python train.py --n_head=4 --positions="rope" --rope_fraction=1.0 --qk_norm=true --parallel_block=false --optimizer="adamw" --seq_len=512 --steps=4801 --dataset="wikipedia_en"
Each number is 50 + 10 x the weight over its row's rms, rounded and kept within 0 to 99. Layers, rows and columns count from 0. The size before them is the row's rms in percent of the matrix's.

# layer 5 attention query, 128x128, rms 0.0597, rows 33-45, columns 0-127
089:49 30 59 38 32 51 31 43 52 45 60 41 31 31 39 31 34 64 39 52 64 37 43 49 56 57 57 38 46 55 61 56 57 49 34 39 43 63 58 56 57 48 62 41 40 55 54 53 45 59 50 37 49 32 52 63 61 54 50 60 59 45 59 57 51 48 38 54 52 39 60 59 49 40 62 63 59 44 52 43 50 43 44 46 40 60 63 53 54 55 50 42 50 45 61 42 41 60 52 60 76 47 62 62 46 37 66 47 57 58 42 35 37 60 43 53 44 43 64 49 57 61 36 81 49 43 38 41
082:29 47 44 53 51 52 49 44 43 50 28 48 47 35 41 46 56 51 42 47 37 51 51 65 71 64 32 69 49 74 69 45 51 58 45 60 38 63 52 49 34 55 47 43 55 57 61 59 37 56 51 44 52 47 44 41 63 50 26 36 49 39 39 64 20 58 60 40 69 47 34 51 60 46 55 54 57 38 37 53 59 39 54 48 33 37 55 35 39 47 46 35 47 38 55 47 55 51 68 46 55 63 54 50 63 50 54 64 53 42 38 56 47 48 54 58 50 44 58 59 51 39 57 62 58 40 49 50
081:76 53 60 37 53 35 55 53 55 45 49 30 38 54 66 52 49 55 53 46 45 43 33 55 34 47 47 35 56 37 33 51 46 41 46 49 62 33 51 41 69 44 52 56 59 42 26 36 63 34 56 38 50 45 70 63 42 59 49 48 67 68 61 50 76 49 54 54 44 47 47 47 45 50 50 43 54 52 63 51 35 39 53 42 71 57 44 66 67 54 41 58 53 65 46 48 56 47 47 40 36 54 37 60 59 49 46 46 62 63 61 45 51 61 57 44 51 46 45 55 64 64 42 60 38 59 56 51
098:66 55 43 42 43 60 30 40 62 59 30 60 36 52 63 52 34 35 42 64 59 54 42 47 62 37 59 35 28 61 47 52 62 61 44 42 56 53 66 49 54 57 61 42 57 61 56 57 48 48 48 53 46 38 59 47 46 37 43 55 47 57 41 55 32 54 35 50 51 37 49 51 38 63 50 51 51 47 50 47 56 67 63 42 63 42 59 42 63 33 49 64 47 39 66 47 60 57 59 41 45 50 46 55 53 52 43 55 55 39 60 49 63 54 34 55 47 13 42 64 51 43 52 66 50 29 54 48
089:38 55 58 40 44 74 53 58 50 31 54 44 39 49 57 37 49 46 53 32 39 46 66 65 62 42 66 45 29 63 55 45 39 66 73 57 51 45 44 64 53 46 48 60 57 52 60 55 50 55 54 59 43 45 56 43 45 52 59 53 36 54 50 56 53 55 39 49 42 41 68 37 65 36 41 51 39 52 48 44 63 39 62 43 44 39 57 33 41 47 66 51 38 47 53 66 54 45 44 51 59 34 44 67 26 48 54 51 51 39 56 42 51 46 44 56 57 53 47 37 65 58 47 39 19 61 52 42
088:36 50 58 59 51 55 51 40 33 41 54 50 54 52 53 47 54 53 55 61 56 46 36 47 48 45 53 48 45 47 44 58 47 37 52 49 37 62 42 54 43 47 52 45 43 66 58 59 59 39 55 53 41 56 46 40 66 54 45 62 45 44 35 37 58 46 53 41 31 77 50 48 36 47 50 72 45 43 45 54 68 61 29 33 37 38 65 42 40 61 51 55 66 47 42 39 17 58 50 48 66 63 53 64 49 64 49 54 47 62 56 63 65 54 54 36 43 69 51 44 36 36 45 33 46 65 41 57
097:73 55 65 39 56 66 61 76 55 59 57 44 42 50 53 45 54 42 45 39 63 34 56 48 40 49 43 35 45 46 57 50 45 50 53 48 54 49 51 48 50 44 59 55 41 61 33 35 70 62 45 44 51 46 51 48 64 50 43 48 37 47 59 45 53 38 54 47 33 55 65 46 38 25 40 40 34 35 54 52 60 50 43 45 77 64 52 43 58 47 54 40 40 63 40 56 45 45 49 45 25 59 60 52 41 44 64 48 58 59 67 39 62 52 68 45 53 59 57 62 52 69 45 54 39 54 35 45
097:62 46 60 40 47 59 48 56 57 44 63 45 35 39 54 62 48 60 54 33 44 39 51 61 41 51 51 38 47 38 42 36 35 46 65 53 52 33 49 50 62 44 47 54 64 50 45 48 49 36 32 41 53 64 46 42 31 47 52 61 57 63 59 43 72 51 50 35 43 33 62 54 70 68 45 41 54 54 60 54 40 45 44 46 63 49 62 38 57 41 56 46 28 53 52 66 62 54 35 57 49 41 48 42 50 28 40 55 63 52 73 40 49 66 48 47 60 62 41 61 67 61 51 54 35 63 58 52
097:54 40 46 37 44 60 40 59 32 47 54 82 33 46 51 49 39 45 65 60 64 61 37 59 49 56 38 58 57 39 44 60 56 41 54 53 49 69 41 42 48 51 49 41 30 26 45 43 61 49 56 40 60 59 63 48 54 43 54 39 42 66 44 50 62 45 41 29 35 53 48 63 50 33 34 43 53 39 53 55 60 54 37 32 43 59 67 37 37 42 51 60 49 63 44 44 55 58 35 49 52 59 47 66 39 70 54 44 39 57 45 64 52 56 41 57 52 55 55 34 55 55 47 41 46 44 52 47
101:42 48 64 44 47 70 50 43 50 52 56 41 56 51 55 53 35 46 58 29 57 25 45 60 57 38 51 53 46 49 56 59 45 58 46 58 47 42 62 73 51 51 47 60 45 57 59 59 40 69 58 63 41 46 51 45 46 48 24 50 38 32 42 48 52 66 36 50 66 32 48 54 48 55 66 54 52 59 34 60 47 52 53 66 34 34 53 51 32 50 51 33 39 49 65 66 47 57 54 43 62 37 55 50 67 35 56 38 50 64 43 35 43 58 57 53 63 53 54 65 52 48 45 53 49 32 58 37
118:55 54 64 40 41 39 66 55 45 55 29 46 60 52 58 53 40 54 41 50 63 45 61 61 60 45 60 42 39 51 73 67 48 53 61 31 59 66 53 67 46 63 44 45 35 50 59 68 53 47 54 58 54 41 51 53 50 38 58 35 51 43 47 43 51 48 36 49 52 43 60 65 66 65 59 42 60 52 71 50 57 44 44 44 37 52 36 45 56 39 56 60 58 59 52 50 75 51 42 35 56 50 37 43 39 62 50 55 39 43 60 41 35 48 45 27 59 38 50 50 58 38 33 49 31 49 64 46
100:59 58 52 60 54 41 15 53 54 58 42 52 49 48 63 41 66 41 44 62 52 63 48 49 44 54 59 50 65 72 36 47 60 30 57 51 52 42 55 40 59 43 40 37 41 31 44 51 56 26 52 37 57 54 47 45 53 57 59 56 40 49 60 51 47 52 58 53 43 55 37 46 45 40 36 67 39 56 49 58 65 54 57 66 54 35 29 49 61 38 53 56 52 54 51 42 23 44 62 44 47 57 40 70 53 48 38 51 51 31 55 60 56 43 42 54 45 50 47 34 46 45 44 46 65 46 44 69
111:34 53 58 45 57 53 45 47 59 43 46 59 56 56 51 46 32 34 38 53 56 43 24 27 44 41 59 46 41 35 47 64 54 42 47 65 58 61 55 59 59 37 43 67 54 48 62 60 57 55 53 56 47 47 62 63 64 45 57 56 56 45 43 41 59 74 35 48 53 54 58 55 58 40 64 43 53 53 63 55 44 47 51 49 63 62 45 53 43 44 42 54 65 45 49 43 28 49 47 49 42 45 45 57 51 46 36 56 51 40 66 47 48 53 48 69 48 23 61 32 40 57 46 24 69 35 59 67
# layer 5 attention key, 128x128, rms 0.0525, rows 33-45, columns 0-127
097:52 49 34 59 66 53 62 44 47 45 47 54 53 55 52 57 37 53 47 45 59 51 57 37 57 46 64 67 46 53 42 43 45 54 55 68 44 66 47 70 43 52 59 43 46 53 52 54 47 65 50 36 60 45 32 38 50 46 51 46 33 20 60 57 40 50 53 58 46 55 35 61 52 40 49 52 41 51 58 48 74 46 57 55 41 50 50 69 55 30 41 60 77 34 53 41 53 39 67 56 48 65 47 55 48 44 54 46 31 45 39 59 43 30 63 69 41 54 41 38 46 59 45 46 53 49 26 55
097:46 58 40 49 57 39 54 34 42 41 49 59 57 54 38 51 48 35 46 62 45 58 61 29 57 62 71 60 43 43 51 64 51 54 56 51 46 54 53 47 48 57 56 48 46 38 62 53 39 59 61 57 59 56 35 63 51 51 59 41 39 26 58 52 63 48 52 73 39 64 40 45 59 45 68 66 49 40 53 41 50 45 43 59 39 41 41 59 54 47 48 44 79 41 43 41 42 48 70 68 51 53 33 57 44 48 62 43 44 45 42 50 46 28 63 62 37 44 48 43 50 64 41 59 48 35 47 28
089:59 47 60 42 38 47 52 48 52 59 63 45 39 43 50 51 49 66 63 31 43 41 42 71 41 37 44 37 65 55 53 35 49 33 46 47 56 35 45 43 47 39 51 47 50 53 32 46 42 36 40 55 51 48 41 34 51 41 30 60 53 48 43 54 49 57 44 43 53 43 57 45 36 63 48 39 48 52 72 62 58 48 66 50 67 50 55 41 33 49 55 47 35 56 51 60 45 54 34 40 74 44 56 35 51 37 41 65 58 46 54 59 66 78 56 52 68 58 57 65 55 48 48 48 53 60 56 68
098:47 40 57 64 63 62 36 40 54 45 42 53 51 58 62 42 47 53 62 64 58 46 43 52 60 53 48 48 45 54 46 72 38 77 60 48 36 41 42 50 59 43 64 43 24 45 45 68 56 44 59 45 45 60 60 43 39 37 42 42 43 42 47 39 39 42 41 39 56 51 51 43 35 60 59 48 43 64 53 42 66 53 59 39 43 58 51 38 54 61 30 44 66 60 64 46 47 67 29 47 52 68 61 47 71 44 43 49 41 44 42 49 31 48 41 52 44 61 32 47 59 47 42 40 55 65 58 46
098:50 37 55 58 43 56 46 55 57 43 43 44 54 50 49 77 51 43 41 56 67 46 59 41 54 59 68 41 52 38 42 55 55 57 43 56 46 58 36 61 40 49 46 58 58 30 62 43 38 65 54 39 58 60 49 37 47 68 69 49 51 28 68 62 53 39 48 61 32 44 52 64 74 49 33 56 54 41 41 54 43 42 48 34 50 47 39 57 44 43 54 43 56 46 49 58 54 46 62 63 39 45 33 60 55 39 59 36 47 41 48 49 42 49 59 67 55 44 30 38 68 50 55 46 39 54 27 50
088:50 49 45 65 49 57 43 59 51 34 50 33 53 56 40 51 40 35 44 60 53 71 31 41 55 68 39 60 53 49 56 30 46 67 43 54 43 59 54 41 39 57 38 51 54 55 57 52 46 57 65 48 37 46 41 40 48 55 80 47 63 43 47 47 42 42 75 46 68 41 37 68 55 42 61 62 45 42 38 49 30 45 46 41 38 59 51 60 59 49 55 49 50 51 63 56 45 42 78 54 45 70 59 65 52 54 55 50 52 57 48 59 46 40 34 46 44 51 57 51 30 60 43 55 41 38 42 49
088:51 50 57 43 59 51 46 44 39 53 61 44 45 51 55 63 69 57 58 44 41 64 65 47 43 59 43 47 48 60 53 27 46 48 53 53 52 24 40 57 52 38 67 58 54 55 29 49 57 36 37 56 54 44 45 45 65 53 48 61 49 87 59 52 58 36 53 24 45 36 40 50 61 56 36 43 37 65 60 53 36 41 45 51 58 54 38 38 47 43 56 43 55 55 60 48 64 49 49 50 57 51 46 42 46 56 52 57 62 52 45 40 45 64 33 53 49 44 74 26 54 38 49 59 47 63 42 50
100:54 41 51 45 57 50 51 50 50 56 51 54 46 36 67 54 51 58 72 46 40 39 65 61 46 42 56 42 54 67 51 38 50 44 42 45 53 25 42 47 60 47 50 51 47 61 39 40 44 51 26 25 52 53 49 38 39 48 41 73 49 56 51 51 59 46 42 59 49 41 58 58 47 61 17 57 64 63 61 48 47 48 57 42 51 52 44 62 27 53 39 34 49 37 57 72 51 51 27 43 58 43 43 50 49 40 55 53 50 48 60 48 49 62 54 38 55 64 40 56 67 58 43 59 55 66 57 63
100:60 61 58 50 60 47 51 40 43 69 61 51 50 32 64 59 43 60 51 41 50 57 51 42 50 47 50 49 38 41 66 41 36 36 44 37 45 50 65 56 62 46 37 53 56 55 47 67 42 32 63 60 59 48 64 48 25 50 61 60 54 52 18 41 71 50 44 42 50 28 58 54 38 46 62 49 38 48 53 49 39 67 58 37 60 33 46 52 47 34 43 48 51 51 52 67 51 49 39 53 51 61 43 42 54 60 46 54 54 39 57 59 55 59 45 35 58 34 56 45 34 35 48 44 56 32 52 63
098:44 34 56 59 50 47 50 25 44 56 42 49 37 49 52 48 36 49 41 63 64 59 43 35 51 59 59 50 52 34 42 50 51 61 55 67 54 50 52 60 59 59 65 46 57 49 43 53 48 67 49 47 64 46 58 37 48 46 45 35 67 46 62 59 52 40 57 49 46 50 27 58 71 43 38 34 60 44 48 28 75 47 49 41 41 61 44 57 51 45 58 46 47 52 68 42 71 57 27 36 53 46 31 59 38 45 62 41 50 52 54 46 51 45 62 67 68 62 49 50 41 54 32 42 56 57 58 47
108:46 44 52 54 42 51 52 56 43 30 45 52 60 61 53 56 40 33 63 51 69 59 56 39 71 39 66 51 43 41 54 59 45 36 37 56 47 57 52 55 37 54 48 49 65 45 38 58 48 31 48 47 44 42 54 34 47 55 57 51 66 50 56 59 41 32 46 46 57 65 69 66 47 47 48 38 40 65 62 49 52 48 42 65 39 60 49 51 50 46 56 28 63 45 47 57 52 65 44 62 12 63 41 39 48 51 59 53 37 42 47 56 41 39 51 50 42 46 48 39 72 48 55 30 56 46 40 48
105:72 62 47 41 54 69 46 67 64 48 48 52 50 53 49 57 54 45 53 55 57 35 51 58 62 30 48 43 59 56 36 54 55 46 42 59 67 45 49 48 37 62 38 61 27 43 59 59 58 58 43 53 40 68 39 53 51 56 50 47 48 42 67 49 37 79 47 55 42 43 45 25 59 59 57 40 33 43 38 53 48 50 58 42 48 62 71 42 51 54 59 59 48 49 44 56 53 56 48 39 50 57 61 62 68 51 29 35 61 49 41 41 42 54 35 45 57 39 58 55 37 54 67 54 47 35 56 50
100:62 43 47 61 48 61 65 31 65 57 37 59 45 40 46 42 37 39 56 57 75 59 25 38 50 54 48 36 48 46 57 51 31 46 51 39 51 39 40 61 54 42 63 51 58 51 61 43 36 45 42 52 44 41 44 65 26 37 52 60 59 59 38 59 46 58 39 59 53 39 58 58 60 44 40 49 49 46 46 45 44 66 64 59 58 62 38 54 76 54 59 46 55 62 45 49 70 49 30 61 38 46 47 56 44 39 47 50 52 56 48 44 42 47 50 40 38 50 52 44 53 42 55 63 67 59 69 63